Part of a small language model's weights.
Architecture: LayerNorm before each block, learned positions, biases, tied embeddings.
Each number is 128 + 32 x the weight over its row's rms, rounded and kept within 0 to 255. Layers, rows and columns count from 0. Numbers have three digits each. The size before them is the row's rms in percent of the matrix's.

# k: layer 6 attention key, 384x384, rms 0.122, rows 94-127, columns 96-143
# q: layer 6 attention query, 384x384, rms 0.127, rows 95-127, columns 96-143
# v: layer 6 attention value, 384x384, rms 0.12, rows 0-94, columns 96-143
# o: layer 6 attention output (transposed), 384x384, rms 0.103, rows 0-94, columns 96-143
k94 105:158107097106191102207124178100065138146115129030109116154115132169095171125096136115079119090134120082090121051121163140141104113126101088172149
q95 099:165153139099129184135154076173093100132199122087185124144124096103102108110056131109112159067131187119112118137065181114134141117190138168158169
k95 098:159129165143147090138201080145142121096132171112177137171133086119138133139122091077104149080111124085147155187106120076165110112144116183156072
q96 105:103150107145126062235124095070171191114084132083118100139116124135080147136100105181103104096179133088123174124197126117135136102106129130147133
k96 106:108174082110127105083127207137155170159136130178115116154166158128090119121119122183083104096106067099151110108168181095132068103102148169156061
q97 105:189187174124138112197115115074165089122104115106113126077057147133177176140124095130202114159070024183162121153120112124125147117072145128102120
k97 106:108067079150164177166090096138118134165125104195084139146112121063126139101100132195168119174158116127105140131122142087126055159108069091141135
q98 105:077147088123122093117146062129069099165104138100096127111095114116128110154065159138164144142125097142122187169164128116134115102141167176092131
k98 106:084047087131194101119137115091193104142212162160113132150135191147127127101066097119153146131143170094126139133156130097069236160169205138128184
q99 104:080175027125160128088140146107100188178094104131157144119139145075110157116104115105098151160131193167126112142094065176127090163084130163108096
k99 105:155126135170124153114197070168083151148087150125145127070114158120101120105142115093088186121127107106146137168090139162139167159114111178164122
q100 103:166185088145102138146116135087131113194125135110094090061126115082153129148110110145176117082159076159148113109176044182110131118102186160110116
k100 098:119157119094103132139113193167124071147135146148071124110214150146163130121155111219144117094144118120130116118101138169101074115067237168150122
q101 101:172144161128143106112169157103053110059104091151097105122138116127133138111119157089088142134128125081131179095136121113125166081177095126141141
k101 098:132093167183111094116079113170111130133134119225147071082114136117121128124088111093148149072118097130149079132127141123116115126138158113171159
q102 112:072107109127177128107119100141148156167115142164115108180076149101134114135133228185154132096098158049164137143116109066103134174188097089105197
k102 106:121054129153087125105129163117101175122098133102113171042145135122178171075155119162177164083140187157158133087055081114072073095166125124129106
q103 117:101090113157096176139147096137155140105106153130194093142145072148131153151174089119166133128134164051129121151131114124170165127156130133124116
k103 109:126082063150180070115130088141147153116161245099098128138143102132131146073128140179152177158094119092139181188136131157116140066135089148151069
q104 107:125070183155147076156033043084169139108131140160085138124116089148114083131095171129159100133138183119095115075130119082135187143097141127166125
k104 101:105148188133095124111178114102122112141149188155158130168073102136149098154052160132137084165146137224068044143104127183067163122120136087134108
q105 101:119174124173172113160103105126138161119179069108137119151118095148132151153106132081123117131098120103105133068147140130179122194113149139135096
k105 103:058131133146116115064096072147112123071112134131166056149099132149116138196145154200143128147146120063141143114144116132149085105128070101168092
q106 107:111153086157151106166125135055105087134076148113142154112121156099142145146082102103119108174211106138157090108139161148183089144125132134103145
k106 106:195089082097124113130097095086135110115074117144118155091173120051153134170102155149148096122157118161111064101154113148138157075114191195205179
q107 104:132152127143147144142096128130118145138091129161146187132063192138119167115117155095141080162123103139119122091137181109121108107105119129151097
k107 103:068132137039151118121129198110110104098103118167091158180058118107137115127135100169090129158146130100107117093169110129158127107150135124068143
q108 104:189129178116117120066152188212088158112124154126060089099147083170160167157119099139131099122124142152139106126183097107181093113136157109104080
k108 103:181080131151182119138118177116083145123162111151127147178111146092115140072098132097098096143155150096126111164191104179118093125123181140101144
q109 111:116068128157162128053118100164108170135128101123170148058165120104175075086106119134114135092139115094125161143099165106140144141105112103107166
k109 105:128144127085096113094136147170111157158114067196136167121140165134081160128150129115120196142185123124104109174131110128096111177110120066092165
q110 108:096144146077122119126114124118106078071095150127150126077081085125146123126120194207131171160166101154139133137117102117135131176103137095096168
k110 104:170129098121065117121124180093118155114101122100135134071069155117140154121117131129191130106163117116122163177063157130119096092075101140142116
q111 109:088105092137114099166167116133067144102120094144133110171129061128133148160107072170129112085094179174159118133144044158120142121105115134118170
k111 108:188055113137129122136161162105146159124099087136190060169164090104176169086136172118095126076143186156217077108134113142093127125133084157095148
q112 110:181129129152127146137099121149143119047173140119098142105121152153156129140159179116154106117091146106105149137132157079099129076146137131094065
k112 108:135096113154173166186091130084109131147183080167100115211108089112074137090068140100127133097116151146124164115094136142113095143144153155142151
q113 104:103125134125154124132090099153136123139201084108128129139146085165147127138120084122102140141112072133132149153129096138173151148146118090079163
k113 103:149114072138144137132128142189157135128156121123134089130136165080068095121117102138116103107143138075086067155106122142160184158137151161212079
q114 113:152153103106125111151114173166089085148159131106090104135136123151161146182114156087133103152127112134079113162162097101097147110098184147170162
k114 106:172084124106117115101132137109148132132167149158151042147160108117146119127147131121121122083187134186096125122131109142135097119117126124097124
q115 112:145143041134114171129143171126114130049141131107115159128164149150092129158142085125076073104104169109123126150121092167108130113172122147137139
k115 109:149155166122113177099153066122103104078148160191135169142128122108134081162094158103133134126089117115151136103119131086142126156083188126148107
q116 102:134142191124080111124069126139154130102073124089131166116151157111111085144099139145132173154146186151153142129084147112106184134139130119109111
k116 100:165088154156158227135180083101133129092125145162181182150117104106142142117115158077101080136160157113140140100129136146109115140133101090189156
q117 110:114103119104121098160176116142146107145097150112169167147146152063142118144131189166190124139134134080151120119179173140157140117144140140114125
k117 104:081084151169159171097118111063119162148085118080140152115120131036121126123122142130152154143114081237135150149151152153107096116164083119148202
q118 105:084080163168104188175135147148102098097189127124110210179170079156181047129080196117105081210153093083119046130202158139076113137208134085136202
k118 102:166103173152130161107192088155101088130113141085152163100102072131149119129081152070082178188170077115173096169095153102037096140156124134112165
q119 113:150103115153172122126159090145156089168126124084125065093113144113133154131157109076181116129170176185160089135085107116093140116099171162157101
k119 105:116126174119124144151139108088161102173148148171185148148130142068113097113106128096087126131149170075145142129077158168089163131095119094125159
q120 106:142153056166153160075114080113156117131100137180074111128156109113081116107152194104168127136104143135107178172115130102143073133142095122117159
k120 106:103152159123106094162103124125159099134135142160128132093126133136098160125153126112166137156111093189119088121139113101131159150138075120138117
q121 105:090074181106137102204191107111179116206111152139109146150110112138159114117121109116138153221164069068148170115140167130155112086159072153159170
k121 103:109077092146091128186097102163104106180134130127142117108097139110161122150173145187074087139161135118120102133116134112088132118204094123113190
q122 104:101126173145108157075098092092099055110072057067041193114087161121149085110123114172127057197111137096133090084127181131141169091121101159116051
k122 098:123113123073154105116164149072159127149096150103092088155151152173118097189129111137137138093105139101197108137133121156121163113130127117135085
q123 107:118135202104088143145112110117097129115106102152095070139088117127116098061143114124151158108118132132116138169082088081160131183096165095106129
k123 098:167133120150117135134133173151124204116095087161109093144060110105120064102089107186105207134102137115056149187097139168106119101105093153130125
q124 103:181131109095119193144105131118127103161147165158161116164085170173127131151156077184124129139130168165145139109115159122134117139124112132119162
k124 106:143067132131170138158073192156140093078189074125166087109184095112100096145131102044128116126077150141100173147108146140091107157094132130094119
q125 106:128119100157110111110156096103121154122121124100124153178125124144102063106109138124255093104112167200115083125179167130092106106124128136101105
k125 104:131151084160134119155095151071142132113134092136136108141101132132142121096106110090118099149079148076108087098080145131112107182146103128158111
q126 104:183115108073160132074153116138146159181129132147070070142158101102082126108112130139203055056128179097081163116136210069146118126086118156169120
k126 103:096142166173128141157161072107187111096177104188139115112134144151052131170064117126116144092083105194118120128148105067078134177166090164135179
q127 104:127074179117108092152156064145064098162097105147126061138150084152115102092139175093151170161128132099129179162101141060168095197080170078076152
k127 100:117165132137102144079143212162132137142160112085116105167157115083148092058140198108123159110103132088129106124123205097098091108121159096201060
v0 105:105124152152086127073174087097171093126166135120153135133062126098178088167118168143123170184137132108137110115117178112160125145163140147165158
o0 112:167102148099130114158067106164118107140177162160118120134136169101106118097125097127115120123089145111175114151130137138129106111142092180134155
v1 099:078140129192142100140088161111159112163157099112113095120176118125154108133162170127128127124112162102172100118154118091103229164117174083117131
o1 107:187122092149159134126088112127053130102196155128173126120102110170110175105077105113097093132138098077123200131117128119092135132131149168116172
v2 104:120131149081113167072136120108141162158150123156133101144135115088104097184181132123125118111128128104120194130098142157089089104143181177020146
o2 108:118144133176161147120115097038142195125090179110128109148116150134137189087119199136091065150108113100143077148148154120228156177114138102138086
v3 102:138181147118126165072176123135162051102123142173115084089131163147108027150115150069149185101141144159118109156103075087126165139166171146164113
o3 107:075114125150137142140125129117123073098147085172133111170147132110108115153142124149085114074160076124127095121173189088145152155126086108110175
v4 104:128132063144075079102103152129175074187186142155132142121204095135162109103168121116087162143116109136127137116168051074179103090150120118123126
o4 103:068111062112105103165143152117119142138134147149214122125145115090122183131125128088181099124153157123164165063144164141087147165110145192114078
v5 097:124114160162073110090103131099183157103113092114107124114148128083110154197088135034126131097057114094123086161194138135103145148096095099134111
o5 102:184130152147091124179148053109089178121168098126182096117140107123138170045136128133085123142124092124114153206091108120158151154149128129177158
v6 105:190112167121099162150167123088158097111140144076148118173087145078182073110144162156177148172153055177123177093153066129123151142171130116158143
o6 105:095143079123140123117158109179137179186169151092097157149158122136173115103121129123132097095103148115122127149138142116120112172075144103131113
v7 107:133088158162086159091163071129126116143106187154097118144125120134077146153170144152089085122156181155157125106089120089118181135154175164079146
o7 109:116087133110087053130173135137168130113084153191090099095118144123164127093110114141110181111092157141150143137177112102182122123117133139177082
v8 101:120178172196157066148133133111096125147195145152123091143143112107106160125055055151108119119169100152098139129140098131166133162133125173086150
o8 105:064088118125148147173120119186082098154108100147152109050125117070104087117180100162139060102086111206081136154147142130114118078145141168120098
v9 103:129157119120120086133164126130141128151133154124102147157167170177144161113116110131089095139107075082139150097180068201080132135100092086160139
o9 109:144176081153073099108150181131052147125099152112126109102050171164143153121188119144142139180064110191081097150073214125133151134158128148111166
v10 105:147096161151106060119123101146181129144143106147093115135164085104106126193110118145103137124158050124122129148119053121109134130111122133150125
o10 106:127070118108107147177137160122159115154179156160097113115108119108068068070179138101175105127073114178131120112120115144141152163172151081147132
v11 101:141007084090100122128129152181101102055085085125135065114076119129124150117090125093097087099106156110143121158078112167133156135106197138138151
o11 108:143137149112148078107089074123113154139128085120149143182135115110130156134113109104106170126139100147094136102117158146118152091123094084040116
v12 099:063155161131132127116144112071131065131180183124078126096152164090169170131131114080080141103133112074161163131117175097164089173092143117132149
o12 101:150134122132149145104123074114069141138119138143144108142046095173137152126197131163098118176119123144120145086080095126108126122103123090074104
v13 104:105084124136101142149092188137112111118140196110129108069144081106084202111096090131197161095114132148097084160066140133114162150114114097121112
o13 106:116097144108108061169117076092139156140088070103136157114143193131122099133125126157135099161121123126091182156103115180119074119157111222119152
v14 101:087134081130121147113141117157111136107117164130121067135116179181141176074076120156115128175122134109098113134076134175150165123156149122089141
o14 107:122135124158101157165122134083147143125065128104135134139146093083146109149149087125148164091118084144121130107146155142079117093120168145142097
v15 107:166108207128126129103102144147146110152083114156175148195106149084144117107149143148099147139159054102121126089094099145193092071149123191128076
o15 108:115099142143154134185148131165083140198158093092098125111103148111149120085104168098102148158095069159126077156091126170098122207123112139120167
v16 110:132163135156096071138070194130163096122108166154106155147127131139099193168205126172118098136137053141172090099072088171164083130107112093092113
o16 111:087112126144112150151110151080100149131094113122125160145116125156110101097098122119097168118133135123154144147132126185143125130083079100170132
v17 104:136143156094168130115145098143142182120037136093163135106095121099104103157144127144088141116160176170066112144162099132152141152151158137099089
o17 108:153067140040097121142136104183171114150110184119173147200135131153172057102156164123117124145122116117109094074104125140164117068148140128121150
v18 104:120115192153161121064154071087130170066133150158184135142133157148074109147173066144098173215125073098131106130161081169066122120072148171081147
o18 104:119119123135053129139132139144140112084134149170097142118159142118102175136124175108092145140118142195179125182101113121190128142137143105107126
v19 106:125143108123158076092152185132100133100143137092159185112139115147098144118154156141129080127102110123082150148055185131105095121119124101153072
o19 110:079190099171111142123053174119163114100135155170054132129106184100078110132129170107124173154117137134168136089174127127113187108047142136150135
v20 110:122119106126156147152125071055069129073115167132098143163109104144115095145170149118134124097115104204106117093111088134196176081139120141135129
o20 111:140140101114164147130157188118100090079096036184149088097153185102152119158129076126076078153151109191150105079109122121114133172105107056122127
v21 099:070142120119170115097203129111138122175110113142191106142171101066084127126113138128094109143135110144114127164140168063134147116159121082162099
o21 106:099104192071151129145145170134182167053091109149152160036082105127112145107181100110165122159147121125144095115143082133139092121117157146058137
v22 108:171135145230147157134141129118155074130187106172140090134126162137125154104123122087176150124147189138099156163115130100151160107109177114154081
o22 104:151145137104157072149150185119154182056144100121051130089136139127072086084142133134143142133171077185117098168153175125120130121084063159154134
v23 105:122130120149084161192111123136152206052105123186078139124113173138115124091123115107107137196149147123117078139066143118126180137150181107121111
o23 106:201121067108155145125172130160167147118113136115130123123104113137151136171123157167160166123070130172097119126157143153128101104024143133128143
v24 100:128096133157055134144142164135070150129217136123108166108125135153100146142187113155079156184164126140159161149141167164170076142082062107130124
o24 106:122187128120115181126158102112122166136072172119152175134119134141131136070113075109131143100086142087115135126116144084154060095165157175130153
v25 104:118142117126092179118176074121170057144138101141069098136105127094134099120153116152150105085082123146167080090102109116131107113165156138102158
o25 106:154105154146154157153118115129153118151118111166100141121049110086099125187139085224108162149172123105093142078088102130114170123089130158144131
v26 105:253166195140102090118164140089191118093157100138134145128159097047144131120056129153101127094143142142168173114138136142122148080162138115125109
o26 111:108105082108149132128101086096122131204165134118136204110112120190078162081158137093164132088124107144077145132096134102174129172129070155149148
v27 106:085142161117134115139121172145098162135126111139081151098238118152055121124088087114118090118132092179082146148140158109155118098077069102168176
o27 109:077146146096140144110200103120095065091192129136175103169116124108133115165139098140119110109122172130115135133060129129132140101121122126103081
v28 105:156097092103152129124134178128084117090144157078103158167101100118123073146161118127144114183131141190111142175126163102115153089190110131133110
o28 103:128144111134114078143145162161115107213118165178114134106138092127113121137110105089133121129170136090189157094113126150101152101133106174164110
v29 108:146149074165157094064102095107134086089175157112133198125130110089155128103139127176188149076123113119123134118098106159165105135162100097082165
o29 110:121153107125114154082098116168154166123121134155183120146151095116139148178114175080119117120114095106148120056114135117092107123161099129114100
v30 103:111138101148060097122149099096123129158071137053183054129143100165145158132095112070154072098141123171146067140116211128101132162101132112152128
o30 104:154123144151124137183146139139117149124156093192114137098106156176157173156088140168112175182069088156160108079111133127116156132142123144137087
v31 101:076103146158169115119084104129156138127110195230153144140043115098189172071114132151089114114086112101095087163128142133165114175143121121084081
o31 103:087114121133160129140125066113120187163125109113153070111094117104106177136158134098152147155108057116094127094103156163152126123104125123099137
v32 105:186160163108125120140164103110067110145105184133168206128119142095055113069089104128177117114157110129184107148091188137138165138143134168149148
o32 106:117149092159174133109095093177135083154101098123143092114110124145207140145171112168093159126129165156100094119121145147117112166132140140134085
v33 107:107083152171113107107129091159116110149141162081060130123098144086129162065083170146105139108091114148171112097133152150125154108141151073113077
o33 106:162149095091140080101129091135132170121126125143146174081141152153147146148116130152110074129142075115106106074134134134157138091149113198226131
v34 102:172109118147116137149160129118141145089112175111052186111211109159119096132080083096179130022133114169123087155142086146088100193115180140130188
o34 106:118153100127103129177097104160102146121128183177168129109112117093144128148147104143129128147145161097137149122085164111121135111124061146155096
v35 113:095055058126113137122077100133036128130160142117082139148077077140136134146102098153132152121173128139088139090141131129169107126186167120198087
o35 117:130122123132156129157127120136096132091109129120145202133143140092113119130071135115155172102112139121134130244090090104070127151115119115174152
v36 104:164159104095095184142062157087112132087110161170101126077100094145127122130104119101162148140162086117119143052137112180102147110166115116094136
o36 107:107120129077125178081152095201169085133096137084133226174143163053122157132135128179134116113128149125056159192141148117131155088123089165146123
v37 105:121146171109092134171156069174127101106163121143150166143146100197211186097162123158126129099184175108144170163147128106127086190180178165156119
o37 105:149169151165139154142173207156099167187102138125154047158095159134113119094088084062106110053110087125100104119127135168102136187137107089068061
v38 107:108164120131103170101145148106124166083175099202158134117132113131113142106159201145143149163086182055135135130155114144120147152163109081185148
o38 106:154167110154204122103181122140112150125143137122103136155128138078158102108092176112114122083093099102185060121148146087139145123077127119163130
v39 105:153133135151094136162108096146168139136141154071103125202193125183146091109159106131149165121153132104089119213106107135108108178163127129149147
o39 111:133123101082111114168095072078139099110116099140126107121074166093113127137116080136134109181134114075057155179179133157155128143090122132120119
v40 109:196139136148156123135104110135192138111113159124134108174095120121128076134128166149147174149131137122131056132188076141164103157131084095121163
o40 110:170096125146124075140125148094119122113149151153174131066135139114180177087135152114113167169115116116142090174159135128179127158066153206122138
v41 107:172154206147160150085168156134119174105113065170157129145138123200122159141147121129097140121139112079152132149189127095178130147164156114147147
o41 106:160221095135188112126078183079143123149160147092186102097131128105124112109092146116173130132189174129110117151121116071145126176112100165089159
v42 102:145136103200168104147129151148169110147139077133167127117081141145153116126157113169123111077137183145123163102181086154090133125096132153198149
o42 105:079135212190151118089115086091086115168100115129144115115126114128062091103122186164096129126120171065156105173089113121126106108173121133175169
v43 107:128146117130106115171163079115159120094124114098160168109179077047097148117182180145155220110140127160113177098135153101134122147164132125132118
o43 109:098165127149103151133176130148123107141109090116163127132134140173126149136075082105128118139056092151109139159125133138092064120074125108129108
v44 101:088164099124182099117167129158115105127126145136127103116064134190140136170140081154085150153141065126213118140142119130123136116149143171162156
o44 107:127102132136161137172112031137148097151118154083140095132101122076120161142124073132113133123086126142133114122114095147180114151092131129074065
v45 103:149146134124075135088144114143171154133130130207133134125149093104072146151099163086173114093097124123116116087158183246142083137151175106145105
o45 105:203097101128154158138122120150145096130114160080084114109123170092095086068158159101110131127113124105124185163147134079184122127123122195177171
v46 102:095101112107147131165091105152112166077132126079147126145123152126180100115116062044105088113118121115180097118138177147113159158102103079109182
o46 104:130154192123129184122056142128146141095152112117145167137165073129109153144115142140164158130135078111142114150142108109118200111141177084109193
v47 108:100156099115097160136066190082103127124129200104188153117127161173137119122114165165102089150162121106127099181140068078102150109113200073114173
o47 107:120101155130140112182117085096101147140082148163108097080140153154130084174080125141106118099185139155189112114115148159078122116153119157103079
v48 101:110124208088131072135096172097193129137139154109103101113109175146108094120133112157112164124221167118132173094172142134152123152108118111135165
o48 106:118097094158157127095150135150126113121184095124121107218124115138154118051136122140133089162096050107170098217219129081225142111134139144116128
v49 102:165117101091106105153079134138171146139211087103056104129166083105139138126173122130078106118212097102108112132095137163160107200143153128123109
o49 108:147165173133142170083114170140153183132108128145130117108123146127091100104105143084155167126123107113164125127127149100157175156105144140133042
v50 105:148126112162168134119135097195106126141099103110105106120161156182104090180100158085160161134145104178162157115138100123086094167146148099122146
o50 109:167079132162111089114102106095183139181107138115157155114191173133173044119148085136133165043093128178094142119117127102183169096092127111083108
v51 102:142079073131122022110136167134113122122089090114102125181180117165155176103156099113146053086091158133164087098158114148180134105065124120156108
o51 106:088103125141182099166101141129130107048159103115147142098077136140121093147141104164051098180166145158107113089140179177106113153144116109172172
v52 106:161139152079128156164067117118121110107106117105112169060133131099128158139145113145146072115103135165153104106143148113143110181123118130089124
o52 111:194111096150133132138137140150097152124133117134169168145136155107143120134138114187167115137136140085120123133163144168063173189125141116085128
v53 101:172156180181126138135106152128183157140116171108139146156129112125157094095086139142133106189053212105084150106172100123130109129061153084148136
o53 105:116134088105144124078144163197123181166106038144162136140149129115167080115116175072113115108127161122169140158160126126178111086097089137193171
v54 104:137134129152091114116132101156158150163156080110205135161136130140115068113150202110152091177142094124118164139097102135097089092191145079099153
o54 107:122156125164144161122162116170151147111092141113143154081092147107135081083149084126172090130149114119156111066157100137139145161133128122147096
v55 106:146091096133096106128103158180117083120120159091141128154170110110127102092113150181170123160092136103150118108054147134162133179118148171156152
o55 108:136171148142163134076158104127104163131158132184106113089148146097131110070169105136137084117155124089130055088190138188074190118128134122116140
v56 106:141117131090104102092128153132061127101098128076189149110176099147173125164163160126147111158122096168169149121158122064109156108114093170119158
o56 113:110139100133135048112117141108130059131130152135196192128141141168104149098104187170119103142104160143137158135107127064143127121141130112125097
v57 102:134130148157101105169177163085158190135167122184142187148094149050078086056122092112100147168165122163140103092110137089122121144140073102161121
o57 104:111068117174163097093141139144084149118108087094186100077121128169151155120100127096151172167097156168114143162126079098187165141188163169179139
v58 108:141176096187116126155148144153116109135106120192118162166182168152124048112124133145122078132116119111073142167131064114163065101134124135140146
o58 110:180154137072123147077136125095152188133137124062125128133169150100096115118132135104087093157127200144126090078163149188139141159132117085121143
v59 108:188134162075151097162037138117101120110117101153123099083143104119062192183113146177157169148076116111131124096134179070119129148126077135134114
o59 109:123174124143053101095197129123171130152196075148114148107122132106089103045139098099121138154155082122101143171094114087084143038163144152151166
v60 107:127205065111079134147141149081088129162140105143095159081114118111184071143151183135168108117138080134137130109140079084165134082152158121182134
o60 105:129130065147190132132121128117140050152083164132147106119151171140122110147129091068058140149113209117141130107112126140092187086112134116171117
v61 099:156154184109123136069067154160121167052143080112110132146147153167155089137156107188154120105130086121190121062086060087113089155114142112157082
o61 102:092095162118161143115162124106097106122155113138147100182117105107100145131137162139093128125104119151148147110137135204148169088156145165170120
v62 109:094111126166137100133069152136094154154136165107149079123122116093147150167133137176143192061110147157089128171102083076147172107109149091136155
o62 109:123079155091184108138139161178162116193136137069128135121149171121131150173143091167115144194129105099146110123149145127125064140117146157241174
v63 105:143123167119132135109149126137136135139097131133199181129136085156128152166145125132065193153146131098096196072140156128165074111118111074116166
o63 105:143118112142096171113157130066115102141183152093088073162137143121105116137144079095088199088122103145125142152107095088060102098042144166137192
v64 109:104112187132130129136146116114161101125132157120113158141120114120140136117107132105140114081084163054101140141140145131080161122153148120146192
o64 111:126155142148111106072093131135163123118117133126118106175092151060168163166164166143116124204168090186161159143128116143194075082111141125103125
v65 107:101089073159144181119067145137080054083113088107154195165115150189145060090155061108143155131143130135105134132130126114075144083106151110151161
o65 110:103131081129124094191164152085124161088128130171101197128136102162119134126124113082134168052179078141168119124150095143093162101188132150138143
v66 101:120077132086083114144132130096167174150089141110143145165175111106200142186117158145117133148148140134101150078149128205134131118130134180147077
o66 099:136140117112158187148126136115114053163150116091141110162127113180091128139156130107135152074119110096094139155054127121115119135144189091157183
v67 099:140175152083142094159148081159096133122078124181141120112134143140063141062058121098191156148161164129132098139122110201116101100135129144091139
o67 102:069101120083128154166148106169123148155130124177119146194136179090112092118114141085147159133083139121145137087138158121126103143118082149115139
v68 108:096098111155138219115106163163123154147164129092134102141122143095129157132095107084119083125150169131126149159122139178130115162180119156158125
o68 109:159135129159151119122125105104098114124131166119104132107136167098124146196137178131137118127116110088119125129119117119158089105052101140127131
v69 109:102124106123145093176095108155114153126099154165147129162150061097131149125135115119093060065116111145142138120080164129130130169144142117059110
o69 113:130147130181142113105183137190115100144095050153114131138101216177170122157064154121161181114117137115097173091075210048139152114156066129104149
v70 106:134061139110164167099157180117095127173155140182167127141141134126187088146102161175103147123124032167135107074145131121191113118188127181140075
o70 111:104169134090105142173179105158125132114159162128101202115136129097062132118164082124150137151136109100136113132116157143133160091154083136055170
v71 107:111172149114152109119098105153201120107118169122113163110136120101120123128115048145149131131195190173110112123169152106112173164104109191127129
o71 110:178051135126120132194158132079140111133122102106087113158144104109160141131217092107102157092121101164178037189145125146161137157185158135189055
v72 105:129093134223086097146111113100087178124141118137150153081148166118094132118109103048096136160142120148166129105080106133098087144134131126171131
o72 109:124160118145146091192140101172144137155134173162131158135167096133112148127084110154093149035143151147110189100121108118141193100113194140160150
v73 099:146141094078119156092143133095086135174116089130092103141108119112130096090144197096125174134097105136114151104140073103149140103074126169169154
o73 101:141160135122126122133104123135109145135057118126135080151147125091113097151149121127163151062144157163078114162089135141062154118115156175109063
v74 108:155154132167146130117112180111074158167109110153174094098105136102112126090085148156168118114105095211088096200124181112093156155038123072180165
o74 112:144152200163160066112134111133120163106098056169123170164147155101109115082100088147100112140133154133115130146107125144158141094108165210120109
v75 104:139203130175110128104096098181114133156111136158166066134151132164103161175124125082090118159115131155152092127129082124137162142115136175124086
o75 106:118114139145175103174129080157131125130146119126169169154137123084125046090123097157158168175068110120096103112104120178196116173132127102095103
v76 105:140100132104127095137139154117132126112106129074111133156107130114161134108156150158131111147116155110137125146203107153080166106123126099172061
o76 109:065131118141147115161092074112115126149089116124181212145117136198169136148089103088114140101135097110139108146112114111181130059143150164126147
v77 107:163157063128097135134103111149132097131115068163161113127094132122134100166151153123103126114134151027152166130095154149127107142095122168154140
o77 110:155154123152125155097208087078119160129111138113136136094104134081165118121128115110148136084123107144093125081123134116128097122173164150111124
v78 103:157074088132123076100118135157109146113139141113174142106136136166129099107103111128129129140136069121124133150108102116123146099163118175165141
o78 103:092180127117130145135123206181156149173104151150140170122141137088099169120167135124118120173091117167056162128177100107082108135231120067074102
v79 103:103141117097094150096159177136160151119174164158138181156127100187125089095171117095124149062066080153088120152142180131097139072102084135087127
o79 106:157139121111079156117108111086090128123100095153144135187116146128172141134113167139130126154130150137161124090101140158172179167100196162115174
v80 111:145117148154165154181119111161169128106087175152133186096096130112188128103132125126150086074172115141187149094119049076044112152106163098096106
o80 114:140157093125154112168121137188080104145120125091114088099168101169112180158196138120179137122149110183066153111128160078154117155157116131111125
v81 107:096166131098148117114108117178146142121068125197150094137146112113166127107138063138066158091121118126092117105129168147066148133172125106095170
o81 107:089105109112068163152125087147138100181146105103116146139175140142086160140122159098141130123124100122084142092145099113159151113093156094087147
v82 100:109150155177122106101158168109143125129181177145163119116096138110165123078061094133101122144104079081136150113152156189098174148141171103123149
o82 103:138198127111111174118134076141105203127065130145145130193072175120139143151147133123099158094121106129138140136186118068157144097073118153219155
v83 104:194155120116143203137184115143200086141072125136130155108119121161068074153111107137085125133127095156141165141125095140159080146136132153111197
o83 110:160139098141097128100150230108114123121174118120195142082082110145092121168197093139133160136184154150098020118075115118160124174126094137108090
v84 106:155170143128112139123148118169124114074094178142120081117178103107166117121162123174082158177128059120109093086168174115150183101098147167105172
o84 107:105103115104112153116133065108117062145168144137106156114079134168112124143109115072124149132143123196155106145140111147091164066116136108158071
v85 106:144141142154095176129147108126132123124118137123140094134152126133141119091065160145153178127202132112129146124094104138154119079114177084159102
o85 111:147082093069152177114067109128148106142037131092135122123164114126117081112125137154153090143129123129127124181157162149079150127165106141077078
v86 105:092132161163072104136127115134133085083158128082116121105153119150149066152068127161073142162162125127114192068100168098105101126120163159120123
o86 107:149145085104132154091148079174137161136126130144096154152148055116105148148150147086137086121106103099148183140106094155145120113126144142183120
v87 108:093173100080142045207129176137129126128093162106156107141146146129127131139148068129150107123153149109115170095172112130133158129187144151132081
o87 113:190154167134157168093121145162123183079148123135102203152151115132138111110176094120135101073112118098160137128101164085095131124176117108180177
v88 103:126136182130120107130162119127110142111180142095125110139128125109117107128069125176139152122078107115118172103174162114094099162171130074120157
o88 103:122184117109094129128163164190129115130135047148094104087095126151081115159103110088139124117113129149114084079150125141116152100173181129166156
v89 105:150111147116044126099134184155087090138130097086148127151142151110139183149121088134078130144156079117102125144092101141176068148104135180147148
o89 111:116120085128109097084103088100124146120167140138071159112107123072166145055124136176129113096099105130060154145093185218140115167149130134135100
v90 113:107104055164121122104108130116103107127169044223157125129203125110145115124137119110139135079081069128093028103107144099112088180137186159125195
o90 109:151146134174118153093109121105143129003150117097107178096073129134107131097090136157108122113139117115089156098148146145134145142150101095135104
v91 109:061135091064112130110174106129200139123092130154150145123182167174147174102154146111154061078162131088160166114121105126105128116084095156089176
o91 112:153098152142152159160163157083116084119126119155151108142121154048100180108117126143096123123144161145123092090125136107140135089109165083120103
v92 108:150120091095142157155138158174143115131129090163180095070148168124088172133114170136136155142128107173141115135084154102130123150104099117098040
o92 109:089064134091143106149145158100125134136134125104120136151128077105118101127101096082184159146115114109051098127204093099168117100120098149116144
v93 109:129106164099084148080130122133148192153103086129138128119121110150115130108121115102079099109181145143144099101143089076160180070100106173133141
o93 110:074116112158122166158063111104090108098128117101151191150116078126115112143150119164131117075089121181119121143074140151154081145049112107127135
v94 105:137128078157134158042106090127169176111143166147131170086096165120133149151109104170114127118164132081128121109100154128194189115124088177117099
o94 108:156121111153126052134168092137077117079057091115119140123153061159126132134136152148105145077113133129132117142149103118158119130101088096134108